Each number is 200 + 20 x the weight over its row's rms, rounded and kept within 0 to 999. Layers, rows and columns count from 0. The size before them is the row's rms in percent of the matrix's.

# layer 6 MLP down (transposed), 320x96, rms 0.135, rows 138-142, columns 0-95
093,181,227,191,213,184,206,197,183,207,221,163,193,227,211,208,215,180,222,209,206,202,192,230,209,207,225,186,213,164,199,232,191,224,216,151,206,177,193,187,174,218,207,150,199,206,166,216,241,203,210,200,196,200,190,197,217,175,199,182,215,234,182,217,183,190,182,212,190,195,209,191,171,247,198,183,172,198,196,210,249,171,225,204,210,190,216,181,175,186,214,234,167,185,190,215,200
099,169,204,226,168,192,211,172,201,202,176,190,203,203,170,214,216,199,161,168,198,183,204,202,231,225,192,198,221,161,171,234,175,194,165,184,181,202,186,186,191,217,183,180,199,223,201,209,175,184,218,192,185,174,226,233,179,219,192,194,210,204,206,212,187,211,212,222,191,232,242,177,232,187,212,219,188,230,221,235,204,197,221,215,190,170,191,194,152,199,217,214,202,221,196,222,216
097,210,237,187,219,198,203,185,201,230,240,199,198,200,168,206,198,206,148,209,221,205,227,195,193,220,200,196,202,197,217,176,130,185,240,209,188,207,196,189,179,187,200,213,172,195,213,209,186,205,183,203,218,225,227,187,201,214,198,181,221,192,192,209,194,199,157,226,205,196,203,225,165,188,201,259,166,188,195,182,229,192,175,226,193,223,207,198,215,211,173,194,170,192,208,197,198
093,224,156,226,211,211,156,193,203,176,214,213,213,194,190,232,213,224,213,195,206,203,211,200,211,215,211,195,173,222,218,177,203,196,162,184,179,176,196,218,223,220,151,204,204,172,195,231,210,255,186,197,194,219,203,187,210,180,209,199,230,208,217,193,213,167,183,200,202,215,172,191,185,211,203,196,177,232,215,218,186,235,168,190,209,196,206,162,209,215,235,209,185,174,163,200,198
102,224,227,175,193,203,183,183,207,218,210,176,206,177,174,170,189,207,207,189,186,202,182,215,192,230,203,190,233,211,189,231,182,212,213,213,207,244,233,210,210,201,217,229,204,196,190,199,178,178,176,200,212,191,174,219,218,182,254,211,184,217,252,212,217,186,195,184,197,199,182,189,187,210,210,165,197,204,179,234,170,182,186,207,188,211,223,204,193,219,146,156,188,213,190,219,205
# layer 6 MLP gate, 320x96, rms 0.119, rows 139-143, columns 0-95
102,200,206,225,177,204,243,215,212,203,220,192,234,153,193,181,224,234,169,203,200,182,208,201,158,191,196,212,172,196,210,207,163,181,211,202,209,214,224,201,227,191,230,217,201,190,226,198,174,180,170,185,229,225,220,174,222,186,204,195,178,158,203,201,228,179,202,205,210,187,212,210,181,180,233,220,213,196,181,175,204,211,205,178,157,181,179,196,187,209,209,203,231,178,230,189,218
105,211,192,179,224,215,217,212,203,183,188,221,220,183,177,185,209,199,223,221,214,222,171,211,191,196,186,191,161,187,192,214,225,201,233,185,197,221,199,193,213,239,187,185,207,184,180,200,228,181,177,208,206,209,198,199,151,210,206,179,169,222,198,175,188,229,209,173,217,195,163,164,221,212,182,145,217,207,178,209,208,207,201,182,188,245,220,188,245,190,228,194,204,200,216,180,173
088,252,209,185,223,212,223,183,207,176,201,200,239,205,228,191,223,188,190,199,231,181,177,201,198,214,182,211,195,227,160,199,187,192,203,164,151,221,186,218,143,199,203,229,209,186,193,215,198,190,192,191,206,228,217,230,186,210,177,185,198,207,176,214,216,187,191,197,217,235,207,238,209,215,186,192,188,187,200,221,202,200,224,174,188,183,180,221,202,196,212,223,158,187,227,230,200
106,189,152,224,199,207,209,186,232,215,196,196,202,169,188,228,229,206,201,212,207,195,198,167,184,179,194,224,214,210,173,213,209,191,177,214,198,212,161,156,186,149,192,202,204,219,190,190,189,210,217,195,192,218,217,191,181,205,211,186,221,182,205,188,190,175,217,164,234,188,228,200,164,198,209,183,244,200,236,194,233,218,183,198,205,236,187,206,209,178,203,190,171,220,236,177,191
106,172,193,195,217,167,250,182,215,207,169,202,217,179,199,194,225,193,219,218,230,166,188,177,185,210,178,200,215,235,202,188,234,183,196,199,199,182,216,172,220,220,214,226,206,226,159,171,198,178,228,214,192,218,230,207,189,198,204,187,218,201,218,193,162,237,177,184,179,215,238,205,212,202,217,184,190,208,222,228,166,186,200,176,207,202,211,203,193,189,196,194,206,198,247,180,180
# layer 6 MLP up, 320x96, rms 0.11, rows 139-143, columns 0-95
104,215,215,174,186,225,189,196,238,203,201,184,222,200,236,215,210,192,203,179,169,213,181,172,201,194,226,203,186,195,214,200,156,192,184,202,177,230,178,202,198,213,225,198,208,161,200,198,212,211,200,219,190,157,162,184,180,206,210,200,238,220,213,222,183,202,185,201,220,165,184,164,190,187,221,207,159,220,235,204,201,191,225,211,161,220,216,229,179,222,194,178,182,192,178,174,189
102,219,210,215,170,212,208,177,206,235,205,178,213,214,194,157,195,230,186,171,191,211,219,179,192,232,199,206,231,158,181,162,167,198,198,197,204,224,224,223,220,217,197,204,203,176,229,212,168,217,204,193,182,197,156,191,212,215,213,247,192,172,221,213,195,189,178,243,203,193,190,210,174,210,226,192,167,197,190,198,199,199,193,204,231,229,196,177,195,233,212,190,197,203,207,165,204
096,181,189,173,230,201,188,220,179,224,250,193,176,189,214,195,193,192,212,170,190,232,207,211,194,176,223,236,197,212,226,177,225,212,203,176,213,147,232,207,208,181,219,209,177,203,194,181,220,180,189,182,235,212,174,199,206,172,154,207,223,212,198,180,206,172,202,221,177,206,176,201,201,199,211,189,209,176,209,218,194,187,207,201,257,193,204,192,192,225,201,218,214,220,221,201,231
103,205,209,201,203,247,195,208,197,212,198,203,198,200,216,218,208,201,236,225,208,190,191,186,206,163,251,242,216,177,201,182,197,185,255,207,142,202,199,181,201,163,212,176,215,219,194,201,227,211,197,174,185,204,211,205,175,211,185,185,172,223,213,202,174,191,191,174,209,219,205,205,163,182,175,195,202,187,220,213,192,209,202,170,196,201,173,176,240,188,190,201,191,240,178,204,185
102,205,182,215,184,175,162,153,194,215,201,220,233,195,173,226,163,201,175,205,193,207,178,228,214,200,202,249,196,181,216,221,206,202,181,205,204,205,198,201,203,179,179,208,180,171,197,191,217,180,191,190,191,196,191,239,216,229,204,177,208,199,218,201,164,194,197,220,189,226,241,224,213,210,211,196,242,227,200,187,166,173,182,200,221,216,233,209,197,183,191,212,184,202,191,238,240